Each number is 128 + 24 x the weight over the matrix's rms, rounded and kept within 0 to 255. Layers, rows and columns count from 0. Numbers have three digits each.

# layer 8 MLP up, 2560x512, rms 0.0704, rows 1581-1635, columns 0-255
097128167121119136132159109135138121105122149094091112078106122094109151140108146136144083132099098128110121089107116151083114178131149119142102151148126137137116177136135112138091099120150080172116105159090131091139138124080137149131133098130106129111111069131108181137128118144211104134106191128104149135099137130119122105124116105175120107148105093126091137147105227169146144102140157142159122136106179115132120147156117119129121149143160116109139126143157111140132116143116110090156140169123113115100116135132118129098117168100202113141141138089090117105120085154111103145106132140138145181082105146134167137122135164120142123110101126108130124119113103129146140144132087152137131055131139153144148183098090163137171141123089127065115169148136094187150125134089138
143095138139133129064151119101116161160111140122177154113146145097103099110133134158127116138093110154102076163123130135089133121101134166137139121172059167090111093111156151143129152168149143145146048142137114113104093141137123132144095162155138117064133130110126148152141159119118109129122114140111147127113085094091128136141158097130152108087110134153109144152115136139052113125099105085149114135156142157114136106155139168136105121136104172100112141147159144112162099087127091096125113118140131150158083178134096098126089071137117129120160160099133114157168124150127129086111114132122093178094132117138064148150133130123100103101153095159118143128160165104136154115144149125113135137103123100158127137119096082104111112108152105114111116131091128116133100120111087
081127130145125141105120153123136166177108136142102161139096129151133108082155150138138131159100110133111157123125133116142123137101104153084174122108093091151174117098105083109166151151211169145125150133145139096118145139126127146131101116136137122115109119112126132142115096129157107132111157131096120139143075140102140090103153129147143092091115139100101131158114147142120139139103144135129091171120120153121141127108116128137132126159116125068157135128099138125136118095164079142109141120122133149104147145135138104184146127125130063117156160086141130088136130110173162112099123133104128148143075149134125129128131134132097098124110141114110082147179119129093131186111138156110170111147152122092158135122132131138123123147150115132125132141117150163132142164135108
108116158174128168166109141090099122122097121102165111114099160106184096182177144156097125138088105108151107115130095117154142121144114159127077110082125180162112113095119116177071091157113118128117127126136152144152116128127099140077156108125137148103151144104115095116078132116166190105160099140137169104124084082139150100158155099178147134171153125129104138103099141132128119071158170157142087125111124120083146135111142159129137075124163131088112139123113095109159181157140108173146132102114100123143127115084151143164155077101158117106150118115155155143134126117135119097131124116153137115138124164135113142098128154118126109106152126107123144173101119102130148154107150142141061105116169103096162118128128134144156165141080116141180138133093151132160124136101048
184127107134144118107118132138111126113137129083105127104154146122114114109130153129143170139110118120114143129135123089155123104119120124127120132132138146160111144164133179123168135099110111110091167115122121125144106134132082127123166108128127114116135155147103074135119120151152167143121155118121125083140125114142126139172129108101138132120093124109120123139139125146118088134149147128114107099147089157123093110130155118131147119115111134146113119133160076114119149098086131109136151132164147085118147168130131084164127135106140125110104099164133111153099107137155120105122127103122106134122129121126095115113144140148111140117131132154104159155134142106155137107138131140108127175156162101128103123136112150171140148135173156144142132152129133108108159109090117
117123131143129104103114130136136075157130111121112128153132128131109081100152114147105135120129119095108100097134137100121148095158122101140118090105098114131141089117113138138106192135123164148132142091133122099164156133163153110095118143138115151093168165130089154134110131116104066151156143154146093096086144111092133122071144124125143148163110081081136127125174105133149161146106150159135135154187097145124164135142103131096179113114110140186120150106130133171135152087131167116162117156132167093158136093139132128095183098128111181138152153099110086118112130132158112145111118134066140115107115122120152148137120160132180128143142110116110121070128143124118142152139123149102128159146092138124100083110151097125099106169127191094156098112174140131117110133177110
163147146131115123092187159142120114149134101117113130146143169122097174103103121110120115138200150123090167167122152134107128132184135143116185170122169117091120144118118119110111110178096100131127185109133106112093132141129119098135149147149126132096148138151174139155128083150136140161095149139178164106177117082130169165103116135099142112123089091065151111128120108122132151154120107142119125101094166152102097122160105127154127114118124106151130083115150147131152159152045164169126079128152157156148122176074146130149123115133129138147136110114162110125102144116150124085096128186114091143128118145098142152081142119157145128115139118117108128131132078115105141119145172165086159135132080147087100097138120171137137114092082136110148072157129109121143131127109112
078137148131116140129147090083167122087108152119154087140105134152118105136170173117110099138120134143143136085121095142116103133088118122109150136095183089136130151112151125153107127127071088135130139093144097100124134090118131124176150165145111107149152100104140165145137117136158119157109085118170090083167160116148173132122129152115110172145153138107127159132071127136117093151116129093139143140140138146092122116081165114159134152163136141134136165138110100134122071104126138131158146104155102139083176150145109154103134137132162103116122145127115138097130139136123109108134137154119105117116102119118138132098084126088122102102162133153132129087129151127116140109136141143121147096179102083155134108122153107117130125124157155137095158124141157130145159146131138
173103127147106112144124116128108179141117117145155110155113133119110176071127097137106132151091113150109126126106126112144125143154117092072135114156139140103114150105139132114120182123100119140154149144123124120161103147110092139109152124139110143133145083154111129071126072138145123090120102106145120201129118119106148130128141142129090133111110172142117155144092168175065121129137145181131121190111155122160143130144111160124160119172163159143101140111127100146176114155143147118123135112115153122105109106124116122085136128168120152101143116147081174122109138130116145131146170144118138106103117109163075174114119140114110154174150105161085115149100136135103151123121090144129117166135152106145154116126145062091151191128146122141106131140130156136148131152104150
108089110108088112128168177135159187078155147156099106131122164124175121130137122122147087140149094110114151138098128133131128171122128150126149131136163083141118089066172130173143087080137137127131171078110085112172112126112097098095120120167115127113160145114155140089093122134127141146111109133125107103149129140118138111116119146126113145121141110150093131163115157128139130132148136121144181103111100141120160156138138144141100114140123071122098112129175119138102158128142125104148103136117162123139156109146122101158121105171105128163115136156117064133130131128127136091100130139145162100166118099146135146103159133143127137117132149115156107151133146111131158111168090129128155126144143146110092151180111130156128134113159140137126077119123134125136139134091122
122094127118110130135106096139108127131111162162154099123115096153172122115105123130138150138131113102139152111119085157114147138151110178170153137142156098141181140099154129157140154123113128149162100172131161160157117106170134083131140134115119101089132113173124137131137109134126096108144109092134133129128174135123103142170157115090125125109127125144132139168080096120103121134092122130157129088148144125118164127126129106132144116130126083115145126148137100112102115104122108160134131145187107109092097136127139131146129107134117115115109117105157156112092171144136116116125101163157111109163133099130110103110117123152128121154088133131138168136148117178147113142098080109155163160107123130134146138167095129141136119116087169145156116109113108149093143062144134
152129091144143127100083136170130175081148178084166130145099116085137111145150088126129110161082115109186090123074147141090115161142136128130118121110140130090166121126098118133134111112129111133179072122088123108134161162128145111089116096100110123156116120148157154138121129092123174125151120112102152106140102123119119130113129182117098139157149129128148094124156138136148152125100096176146128119132151133136150131122142152157183122155153126112142141180115146132103103135148138141101140087078117134107162121133137129184137137125103095169113122142139126116133117091122167140103102128053083113152097117112126122132093149089129100151180125111093087138109113126146114123131116127149109169121141127120145124126143109102095149099144141157151147142132148113159097138084132
127150099123143068179144164113101126163125090107102186106128107131115135149102163113113145154113146180131110154145137158139142120164109137120108150132146131119124091114159167120153113104126134131112085132112127145111198122139120141143144132133117069098159146119159150145156110133075091122171141143146164130159126134107167105117092145126129183127101138102148132092124183146104143119145164122141164126078159117115178141110131190107157124116136129082110087122119165184094135101116073150152131129122121131148138178125114169149171151114080151126134103118102136168144087130155178087166114127099092129124105122119147122094131118171123130131137142073132196130123152107118107126139082130140136106107146136139156145120126137121095156093122119162130094145128155111164123123151139
110133088129183157107138147110151115131090151130156089157114134137139124127085126084132095155139137138148132120105130162132112104093105118177103141153099101114130130170137147125127140128114137138122112160166127069147141140106091116112160105119156087163125135110132168142106139136139093107124131161109134126155122105150055126152117135141108106102108105126165081117117119130120156152094117127119073113075133137089177105156122070162152099139125109116143136155083136106166146133115162116180140120113172123100128120138119132102095104094144139134102140134123138117141145151137130087161059179176126086136163146115142112142146095143126091153131086137149121102134131131086140116128128147077103100142131153117096143139144153146161173133140161105125147109200142119148103107157116
104166108101132104098127145144130149103096145119137145077087141093167068131121118133137084112148124145115132106120130118144089101134144125131082117110155127119142190130112127169122107153138086127103104125081174143122113122098116160152076141120119133069110130113130146179134122144124104149155127121127145135130121133140169133140122159156131137122144110128088107118162116180129129116146118090107090084104170065133148114142141103164174156111155122100087109163162080094161096174102153175100161150154090114131107144133127134152126118127145194146070084134139086143112146103158110121133127104150153102138136135145129112084088120155140152111110115145168124095107155130143124140107127147167136151153135113114116093106170104144157187134161106128140065182105138150156189117070122
140096125127140103128160122142121099151099117113093084149138138136116094131150167125119188127113152110114161129151180180141100175100140135121132090129108171149056141099141131134171143160122145149156183121116121193119184144132153112156131106112140115087114131142108118149154131109138111148153113090125127102122119108170112094134173140096152133103103117163095152129151164075121156128164123118100155127132115153170109138116119174128079124121153104132130124166115097177123141133111117155142100130158161131135180122115141144173120138151139118121109143122169088134155085110103142185154150138114138163148108143132095120153110118076127115114077125151096116170144143087161155065154135178145144138161094097123084104102132098121113119143098157104132127156120174168092144120119135
088126136133114136127130150127145158135052142167145087145103083097113157150161122140137118100084160154137142110156153119111108152151148143141115131131132114117123176135130103131134143108124072108133118088155092179119131140134151114155152165113120109164134168067119156154118150108126124113133080123121108111136147134144153132072130129148145123151151187149102161127101158107140129149165147155115116126137091178101107117146155095099133182133154117144105150111140096136141129178127108132129095151111087123074124133113096124159115145121165116134111118136112180127142126093132147124101106145103093119099122155123146173152115168122121158180109090131142141162120100109115116126106081111134136130112134122104098120138162109134128142149148107145124108128146169144099149122147122
134093187116109148084134152146155134115116108112119126113155134122150083138135141115115165089164126119171118113132132104150127151101138132157100120117102107138108140146117122143155085111148155123124109121114076120103162161116140107115105100093104151147112133092144100125103128132107139140145137146142142101086124166112164108148121125068118140105144081148124145133113097139130132166123076114165172112161102158098114127165149167117096108161110110153101120155109144137168158159155139200146169151162135131133130130179159141130136083114119092111143146121159144142130108096149112105168170121138107089125170136103095133114117142133176146086144175120143144137127119120113142153143148135126108121094138078140138158150142039141115144138119149101134162116070109146150152133113109
142113137099115113118112129150122083107121080110110079150101121105128134147085142114124056118152121096092143136119134092127091112144121101151138118093117109121127077146124147102132119117139111118095119200110077142108128131123124111163126066139155085086097156097130129141176115145124139124108125125133119170141127144125105116092137152177121122141120107129146107164123131113128110153102156118150133091142186122134127124119132139122158148136100117115131117130136131105112141157107116126083105142176146092126109105137117095174087138144080146131135162128152092143117112123106129095159120128143118116111139110101113095148113148132099149142161156127120112116130158164110159126152118140121102109116110147120123117082141099146150134080114130153131108144072126119130146109131094
106173153083091121127114089117112153156172147150133103125193094092131132115134109151115159097169106106130168169135119132139117089126138153175098109158149105129113145127119083142105094166126127081141094100105169100120123151124193122161142113109132142133125198084131127138113154120142121133147145131162125146119091096107112121173142154150103128119109193164140133110152121117118123134102145110119141111082132140131162142092107112135147114142106125142123118110102089126151153157131135116114139146096123108140130119135130125192143137108138127159105124112095144107098114137153143113136098110120132092112149129152157064110108121156123129123134122121117085135112175138139141134097153132134079124140141145134132098092123145116122144190112112121121156119145131175115136143105096
143134150162163130116119155179150123141110112136117121139153118118129128076091116161120114174143093088113151140140138101116130140122161125097127133137124157142127133114105119155124131137124149155146091135136135147137083167172060117143140142101111132137145119122168153080097138116113125143151093111114136163150118121140108170138133139104157107159106078085122138122110122114125139148134104120116138140169137112085111121136133146161147156126119103133067144116077163112129113103133132132146078112108153154078120118128121179129133118129111108119083152106136112128159128120092104149158096111136139123180145122172139128127130118123122119123110142089105149148149148180118138144117141137082161092134109129142108161170096106121080144135106131133139148097123147127133111108115109
137159092119098141154096109108112189117133136125133172122102134075084110155146139146129149145127124141103113099111115142145135143123074104123107142135147141117161109125123128140137150140107127128121132139104115155156136152144105113128157115100130112089144149106116132084098133121166134135133146102136136125158112177114146106131162168121106177151091094117118109121140099134124140088103131139179121125127140118120166129138140129122125120146139114122119105102159133082090149146126128101127116128086113113164136123144207124128144134172136119182196104106116107160116138135138140125168062105085162181147132117144136125096137144165146112137111133139118079145085167168130109120166123131110103114073161057104084114165138134128151121101126145135148134145158077168142122127119130
108137155158143089122142184128088172106146117132153123151119123113101125155126124116118134145158130121128128087133136153126111113173122090110109123142122128096114111134157133141104102112131097126129173122128116118134141135109158158135093137132100151097096078117106145107154084106139148147131135142099121142158101131105113145141107169168159085123099159136135139149111110114141145113100130135143075151103099114123077139159118158090117132150097109105095138110111098142145093094159090116124144136118133127133091116119111081104146131113100135133116154129132145166116180104130128072146114126157132147175136109100102134108105170106134144120120122108151136134089146124104104177128139143115160184147127118177124129125106145150105121120130126140113115108130123166125136130103131
158166058124114106146139142131153127105137146181134156097116167132105151108100155103151128144115141133126112109121139133145123138154132129139106126161176145118139142132131104132127119145135142155152166128123114139114130098125121156167179130122109140103119143111120133136114154102162147132117097090172136104128175138140097174108170160125110086095124131108147135128137113185158132159157157096126133099100146122104107155129105144097117153101103141140143082154108186117116096130162109166109131098117145104132148124133138126143129146110126121149157192107100133124129163141073123120138087076119125159119128149149124136146148148175143156091174150155107184120137161073130103151085098109173169092204114098114124155145116139175109158125087135146142128097141070132131148157151123
097106077204111131107143179142150125178129134113110147072140110119121102153117110142147124103113119133179141143104134142137115107144128144132125133140114133203101088141118081112064141129117166107059142172130111134117096122150121111129107113157136111150121153130127090144100110139132127118114128093159111121103113101137100152154137131138090101118142116133108130131131141133109118116134124103154074136161081130133120140123084115139145099174107160153164128133149083086148094146174158125135124169130156111091094113114144129184129127114129144127135074108128121100140150122113145102111113149133126142169140121141154109116136103125106148143109152112128118153144126118137124117110110100152098131153118164106128130112146117144149114172186174155134148111116137148170135160169082
143141130149138113143109146129126135142192127133170133142148108150111150115118131134111136099119153124120150157109122158127111134131116118174113108129112137180166130135169121113089133105122117104153149166095140152109111140119094124145150103145125117146147115154142106164113112144103165104140140144129116071105139110142162148153129167085123122108115133132160135074110108119131096124103119136143146158139109147092088109137112189145115140097125125092136097160147128135161138099157133109104080083124142126127123126096121149110151076122170093111138126124130133138078106129144128119127120150114116106144118189128108138086128131086180127143157140145158126148119146107174111138119117157077105105108085127131116095115135119124143083106163108163141133126121152122131131093118092
179152112103133132140128104113145145141084131126147126155104125133134119158169147134175099127134138127188168118117177118111116148136166146132152125119108162140092127153138177110116093119096142139150131177155084135118149150139136153110126103144133119137147107158110136131153106108158137117119143140169116115151114094147104102115116116096169108162124073136141124125145100101106142153104134146163143103149148120127107089123124128156113102142157159156128135119140131125125109139128133121153124143150106098161098111091124100081123171152113129115136101174196119118090115115142078112131090122135124135125121097174121131128146161078167126123169138109139162130146138129138149138109105151136133107122112146108105119086082108113207158091137160138104126112146104091127166103120119
140078122137144101128132107126106140131137132131129095118128141116110159157085195126104136134114123093155094109160136164165077139136114154096108146106117135148135141140146137119145101134096143113157108136114172101115134140133147124095108154119132120108067163157111105116136133086146124145132108103124135143144090121145108113101106092113105089114142174128177121139162139132104143134138149127134161127125111140158139131207120124075144122117110136162134106107159117113133143152155110131111133145097097169133125093113122146100127159137148142138161144146112123124197103143111091103108151128091129134067146137121151135134133200143125104149137126109132136145137107129154132134129117162141145130131114075127162159125099105077126124133104136124127129130129156134114132104116085
109156130127168171098089166154137124141111162128120125124183122140172110172148084151128110097109137100139101142133130124089133161122146119126150106133148140136122142139090117132129133148165135074121102167139167106204133146173151121160117093122134148103131132092126135084175170119165102137129148123115108095143105134174083138079139155128130121098123141085136159137129110139131123141133165113162140125160104149091123127146139144134109185119142125142112124127107096083121135134108135131159112122134153101130146155215136160126147107129118128107144112153119126142167116152177147129139090155145146122140076087172101135093141079130168173161093126112107145119055139124117133126134175150134127152088137155146122145105131119125139117096114126151126135109125139076111183130133146
141140081137154127131101126135143114147095169156142157153145158125165150142150148126146150110141168180106092121107174142114151117134129123095113123109120097104151132136118161104092111203133157090142133118107127132112132108175103106144149105118134095142100136120122139123139140106137142164151147103135125130120143120159119127105117127153127117155123132101139136110116099131122104132124124108124111128125114100082084120122146121085104128134183142088141124130125180156121136090155136146107140117110138095113107129150118124086124127114125151124149122179122109115157103114155115096119129143128150147113131104093107133127128103179125131119106084161169108112114111128130164104125114150169131108120101126130106122144099098139091120120116154161107145106077117114140133129115174
087052159099159180141090108137096143129121128139151128132152126143185149101117110110128133094159147123121164111144138157099143093134096108104156143122130128110113098132124129164125111136104195065098119071123126089098122090098141074141136156132138128134084130167101118104132072117135124123136132176128139114159093121154095165117131123103191099119137122154119127170104119150171153140095112101104136132115131095165108141137120129106123101159133112174165126140149128132147099155126128101127128136146090089115056083155110140128105118100136086152152147122150135137181100111144158084161114140127140116147186101116119149126116092129088147097147139134154093118109128127127110153126125143159118128107127152096148138124170162131127146117139106132144143147103105116160128131150120
134099123131136122134121081087111117108115139137111140111116111127124155095098128171107163135132196125165134106115156092107096123138121122088089140144113158132120138141087120129161130121160130114116136144087137129146119136100147105151192141147135131105078174099148114121144122149133139118148098161106151102128108131134142104167138192128159134104105130132108149138166120148095102149112123182114114088095142157092119097123107163087167127171121149143151105149135129139147091150180131128118182159095153116145148166113140098116105071170147110141124108138152153136148125098153140129125154133120084103098154137122149105144122124128160108087142141124130102085061127150099116085150117119140147165136109106134144134170118143136119170128082121109187114116157093122133141141143128
147129126082102149175150123113091095117126119085114119100092129070129122122134123154166147101143143075153174141151101112115175169147112118140175133140155156145134136152141168157116167156154128075129102115121147140136113153103125104107128109166104115115133129143116150113152143112135132137092123141153131114104164150098144162119118134086151116139110118118125147138141160149129128104140157129067128123113136153157106109133120098137130110144166080108091150134159170113111131153122131164135145080186110096110155139126150127114111126124140071128123152135119094123089150159116172145142113154147133088069137116122129141128134122145129151100150118124165167157149146169097163105128131165131105119088173134134141137178145107155116158076147113135117069128131122124147139122154150
151097140124143118144134149145129132161083138157144134129117098111145138128114113106096140111128164126122121113112105143147119154100104122176129096126157124105128105113107126088155130095163103134131123140122156163112117112148129138144144089095095122145118111149132118110168123106118160154140123120107100114143116112103137150116160101130127155165143140070074140148117104140108126120148075107140146130134132146129137136176112118146113167124135145144153135129120089135124072104127090111122136109150094114131144119124129090115140128066089126125141117123118089131145127140142099115146113124086152155094099093114140117126157145133111151133135116091155138082136135161129081154167157098103100126127167122145139095121148106117090096133172115080129127123129152185122130170123118
160143154141118155139144131110138121163117152110112143101110144131125146108137150099165121124169092131169122153174139144119143124137140128087159163111144099107148093153141099140114130110144127136149125104080110145117086155059102128109137126122108127182125119108124154141131124105104136131147137100091107151140150140096093116099124136124181114074099134147123185153135145132119175164112146097105100137120133150164126107132094149142096136108111121082112155156114109116109085153090164117143118143124124089164135094137129132117180114118122181070169134151117112106115116108119111129146138141169136120140134072130188139121139170092127127121107156115159119147139119118135145097162086136129131153113087110143123152100131128099190145160150090112084110132061123133088123157104131
135134108165154124117116134072125132149127111125178147092157110149152085162145117114121105137096132165159099111132143119145127139152086068123125106112095123157110099124121130131164095121122150166125150119098122095121102093119120091130130133110091099136143178156134126117146173132120138106121095095142118076141150153134157116118132115135102147144116104138128144110142141134128138118127112134122160147151112140137109115137175122075136146143095100149145164113110122136114120143108143096150158182115114109128134133132152163073133124127144098089107136104145141092126140124079147172139115149139159139149095141129117140112116124158122130094112126120135134159095121117152108127109119097103086128130179115094123084115159165131093137104092147145119136157156118104142122123133104
174093122163132137123120149150159091115095139141110160148155128096136151145094088098102181111129132094146112089133134121190118106104141133105133122130181126097101120159124093121175137170116164098151134113167131112122113154153098121118127121087116119135169143124115150142154091165194134097125090117144132121124144128145142117123153113114148131141084104137102128106086141126143135183142106126062144109148132139154136144133145102119161123092095118119111110125135130143094105127140117121093109129136164146111138142132148129145171093117154124168120129100179097153124095124160135111126145149118105116127120104088119161117125151157138152104144164103143099120077123088101152122118128096142128147134130149120110144120141133143118109142147127142135159142150136140136114110145112
108118145146152110151052128182165138111126150118096142128108085139118112142159124118157169123154162147101112113159102105131127130140130161133156117118130125130099140133119156196174098109116133078081114134124134104119121148144136120102136175131133133111102132117092126146093166105109127138143148106141115139094115059105150125171123174156118127110148151133121103137078117168085127137146120125132149133111174070120149100102149132119136150126106159128124113141114188174115153117132124096086164163123155131155149162139126121139133105122101111079117142086145124089152138132146163135161117151100119126132105134127139124146118112096112118112112120153126140084154152136116127163095161125133150167136159121161128132142126142121115131099131096152070132125095132176107141103116145
113102128122171093181088151132182105126156119151111136143100163148092143142121109107147097110167132124125141115145120097163141109116113106126106156112112104128141130090130150145151190121138118135145140141156089125131137156174139115159146162099166127078147116109147139153162160102137110151161132138137079130098172145102142084132128129141175135136093149107135122125150121141107141121134115155131143108127121185121139122130147125132159140143133103120156123124157070191108129134142088105124134137162111110140139113133117102150087147140106161139132145157103151097137146118108163090156127101105145173115155126145088117095133104138085109149145113106164115095132110099117117153108157114125104161129126097166145093154136135148103134134136141078153083133107119117093119117168146
113145106117133133123123129120145127132103163126128102113141160166115126112143104112116165155099097092113100115094140147088134078138104147167176161108125130144127166126154119139130127110100134138124088110127115142125186132136126141121114135079135139173114101141109141149143099120140139127123104098093105124168140123134173112127176152107127122102110099114097151088142130167135099155106154125124152112111169082137128135135124173152139145129117109127087111138123121163104128140137101100112125128118166122146106138133091104126097163130078145100145099105149103142146123109113145157107149088126118110164136127121114167139150120143112149153132111145123126141103134162116150118129130067152111119131152103145149073127124107118112150156168125121132110113123179120152080128189120
152130158109144161164127126087161126106099139116125143144153133112100113101170103133143132059078117137152162133122121140117147132119116154105134102103151125120099127123120144139140125136130128093140127132108141138139100133116139125097109178104093108130134115138128107096123168108110142153130124166103140135166172103130146160118147142093129127104100126103136146176170107143105146104161147114135118140127134098134130108095165123140153157149134129102129099082128141103123108131081145105126114137148159121108139151170143138097104138126114155147092139104166180142153142123145140100182154090139141142121131133173137120163140132080108119144091106120124124131131124131161131137104089102131082145144171120084161103124144107121104105135136143190128120145176166141149112112137077
105132151085132122162091148135098133132133120101137105152129150118139166145110116115152074152149127104110107121118108116114111115104125150105138142107139120137113187166106138093107129101192126133127113130104106145089104115136129108124148135137131112143106162092139169119120145114130159099116149120147058089142135102116106090106093093078112079131098162148128124100112114087091105130129158081112099133140190135126103131159171136116116141143107145142131146108129146124127073148129132109150163159135104153153143131095133103097156112200110168132156094135151109118137142154111141119104098167120132137106099156146137119123101125199123130153097036186095149109101167113112145106125103138132151077082155114153141117139143120130078144122163135112141109144113165125111119115084091
085130126114119118139196108157170141141107135131118110106134151095098112088114145134112117117143181168114126119105108147091151099155138125087129146124133135093170137097136134146153161135165162084100116104125126139127125125103100094153155145119129130150104115108147155106128131111125133099117100108142116110136125095136152163161115131180104108156156093096162110174128119134157111121103153100124108137106127137098141148115115095111131105163113090141135132122114165149146092131132148093119144150156082148133162115119131141090116137126090159084203123093132148142162133111149115175139139085116143102161090130123152139151131159130136155167130119094151101140102124135125113139113115112161160154175113130127141177158164115115138109125122146133153124145151114138135132134140119
162162147118113149133132108092101158094142126137124100141140136111129100142139182135089151138157133119123156142129127123133121131123070104107116132145089117124122126133110140122084074098107129133131117142094101154149170151139163117115145088130124129149119101131117102122142153132113087097088127102111139109105163133142134135156130156193127113170157140214081134110144149157109145132144116108152150130109098179175107118161131144110126163126109119115199152168122107147139100138112199135138152144173118146136117120118098138111144136109090150137132104138076089163166085137118076137117122158138097148105130165099125101122109121118118143099150090127134161115099144183145118108143119112147099086087149084056135152117166091134149132117124154120149111110131109106117101143113146
142133138133141129134152114129195147129126129158114092181118093133142159108077112153090146114094127109158131164134071119112089123144089124134131133151098075122118093113165075138108158142112146119122133137149132132092120157131126081113148132110157168129131126151108157106179131147108131116135104117102128137123140134094118121152120114116108130100116133146151100060124122116098088120139102080108134151114136099140145132123181172170107126145108143090169123144106107121128162118134128174106149115113182150116137136137141077204153121148153098096120117152113132110131126119152144124145123144143094088152123139132121109139149162107139118117161120143120131163113109105139122156134141091163124081117117114158154154141185125108145162153092102111108091084105132120096091101146110
141096101108117112123150137108115133141149141166149155129132123152164139101122133132138174163128141123153168138135130126097129083153132141116075127123105088135063162147109147138153148117152150144129124159126185141127118134133147120116159133152126174120151153129144129150156115126133135173130135155164114089160114113148116149100113100116143139106140125086122129156127116156100084106112115147145144146123107158123141150143098122125161146104082097102137095110093099106101128116116114074109129130127114169097169114131181115121113097110110112074100128091107119132131138101096138164088135102127087195109101159119110174087116123154102135149098119146128126113139108166113112124089119077126115148117135166123154134118161087130136102171168133136143087117074126099120123100090114
160154137126147123105089157115125172140130125139140148170169164125131108117089129139160150080131169076097093158145119152172145140142139131129145149156160114106110125117120134141143120136150128127095128110106122083146123165091102155135159156129140138120127150150154120088138085105116124121111133127164105126159156174130119137133124124120127129125154077113150128150169143126114139112094092133157148112129089107149118111136118135123147140139100134140131117125137136148169127186118115139145149131106133101120108091130145114150117105151166121112162071133110130166106122111122118138138127139123114140137156125130104213122191166156133115149156161164105097128103126134154168095165142097115152145155168130157161092169105120118154121146139179102144103086129142145121117137125121
139148130126145146104105178145114113130164097117136115107131124106103122108129180128157130136109123102106161121126148145119136106124168151088130124152148118154123117103099137136131124121120128107149104119147136121111128095127153160114128176101120139125103142114075136134113110161122096032113113147131124128132146123143105143104126095135088111166100125098103119120137124102125123169153136096108118174172106106122120093138134126142155138149141123093124076154119127163117149130154131129135131109136129190150121127138109117104122124148141169112108133126097137156130155154112108135116079132107128127116095103123106112155126118119102121126114151111136101132160144159167125124112144126092106106123128144100086120133148120118128134097107081138146122102110122156132118130142147
124109141116073106085089139153138122157126078108140132104175083057134125127116121134133157107087157147145101106118087116149119152094127142157155146136100130074124061105151099086147128145094170158143107103079131105158110153146153094124075072175148162194137129088135133143087141142107135171098139134122155158122121124123112127172139129074153115136106118139111211162196122115123096133129136127168105166124131097134125144109152153150129120128126137174126117071106172146098107110108141101131183160140177150117183180097131100169158164120131122142056117145113139119121126114134110133038139142149195105123147126082117122127119115139115115157119177179110164102127126158112147126136124101094093113115130142125079160121104127155123142121130146122080093114134097135131147117147108
075110138114176084131116105136097093094129159130125096104139127119146139146115073119130138138135103165122131164104154120160099127168134107092130135148087172119128145141143156142108150152130138143122092093168136130140083151110114106127085103123200142141155124122080133118092106143145099106144150141145127058122112123098163131129113137155168114115141126118117112142131148109141162150143120111147093105110139161136174116109154130098093125132133155161115114128071068086107110118123176155151144128149094137118105146131104116145102146168179123104110157137145126167120144083142122157112084170134092136146118110154126117155134133128117135138131128108107138116116116134091106128118098100098117117112099153165116168166184157116109131128143108135105144120105138108139131110095140
131134134131099109121163112111113093125126115161104117177093151144100132087140129118121174104118145139102140151100116128138182090108129144151137150139127129130126099118123123133149159118121139134146121161117148123159162146120120114125132122187107102139107140125137113159119142157077122107134117075130124109140170109119132137132119153135095116093112149129159106114117134113113095142101143102115163117097132114140130134164156115139103188141107154121152136150114129157131166136121122098100072123116138154132107135149126154103127142148172119142106122182094155120128154133146115134129117112152119126136072145117122135119124137073149141107123137119085087148115121112101160110130122156151110129124147119128108072149133137127146110169120135137118118136142117133150150089148167
152117160102130143119136131131149114079175173104140103130102132131151129109113138119119126081122135123100105131129150148131158122120106096110137108122160103200132137129163129147108126109133147124143121170125148120127131096144082161117155126077121130147153151153137142140131117130115150130137127131131107097125175116093144116105133158118105124150146154153100124135137114107130133135142123119129146102127125149119110107146128135115138127136094143121117099155089087162129116108148087110121092147105124111141115156155109150167126136105119102121120167132113138175155127067135137121123092093108131133136120162155120122143159129089144126159127129130133116105119142078109143189111132122110113156110071129098128067110103173118128109142150101138133150159111137143097153113149123
141108091166145181126147142152133132071102153088124098116109127113152138114120108117157157115156124146093144148061138121161142156132108129095131130117149104107089130150110106135120117165102135102161157153106123107102126115132067126149114132093128158161164117110112129115115125133104123144135164106154104113139142128153133141134110111148136158136089144130147149150182154135123101092114133121137138087110137120086156123133103140107114143154177097069067183165115144086116124101142148091141127122129134122128130159143109138128125128124103131128115100101111114108091160137172074090124123133105108129151131108114119105143118149117124096152093112131115107116119144145137095123111191094107127119121147119141135100077126154139147148141128103149134126147098143135113110111139124
096099127151160119136083108127156089139125172143094157122122101134135148110096125140141089124108130100149162124120127122113109124116082124143087095107148155133124145149126162090139140129121126142138163103158138151150182139117104138114134083157157143114099112111181114125127126087147126131169091126126119123130099185145093107128125095148134106121087141115171131123126104096121140114099107108133093154142124114095108125119127080089122124091123096140124137101163152110104118124124139096114115097110141126119129132099088164149124133171147105118129162134107098157143134108122159087123081130131081093126165130139135110130150139143177098096121172099106173115104129137122114151141138134125076157110097121111111145082127097147127121112180153172154133072117126102153136126157107
140163139139153114117140109134132152139126138160167157106118154133130121126146122130117103112119143116117143173127122116109135087144089114092125144142146111145088146106124139127138133167180137096106107105143096135168151186138153116105131117156138123125116100141130106121121144135123138106114145130095132155129149119098135107122120087143102119131124120133142148119131109145125156138128093120112122147141111164116093157148114141137129108128090100136159094162128140157116113164140146113143117130122074091127072158151044146108100157136152173138117107154110076142137148157137140145087142164146152156126127109099137123115099156102088138183121138124128140120156140187120148193142179102113151100119134097119125150119116102121103120147084166128124136137144148144174135110137133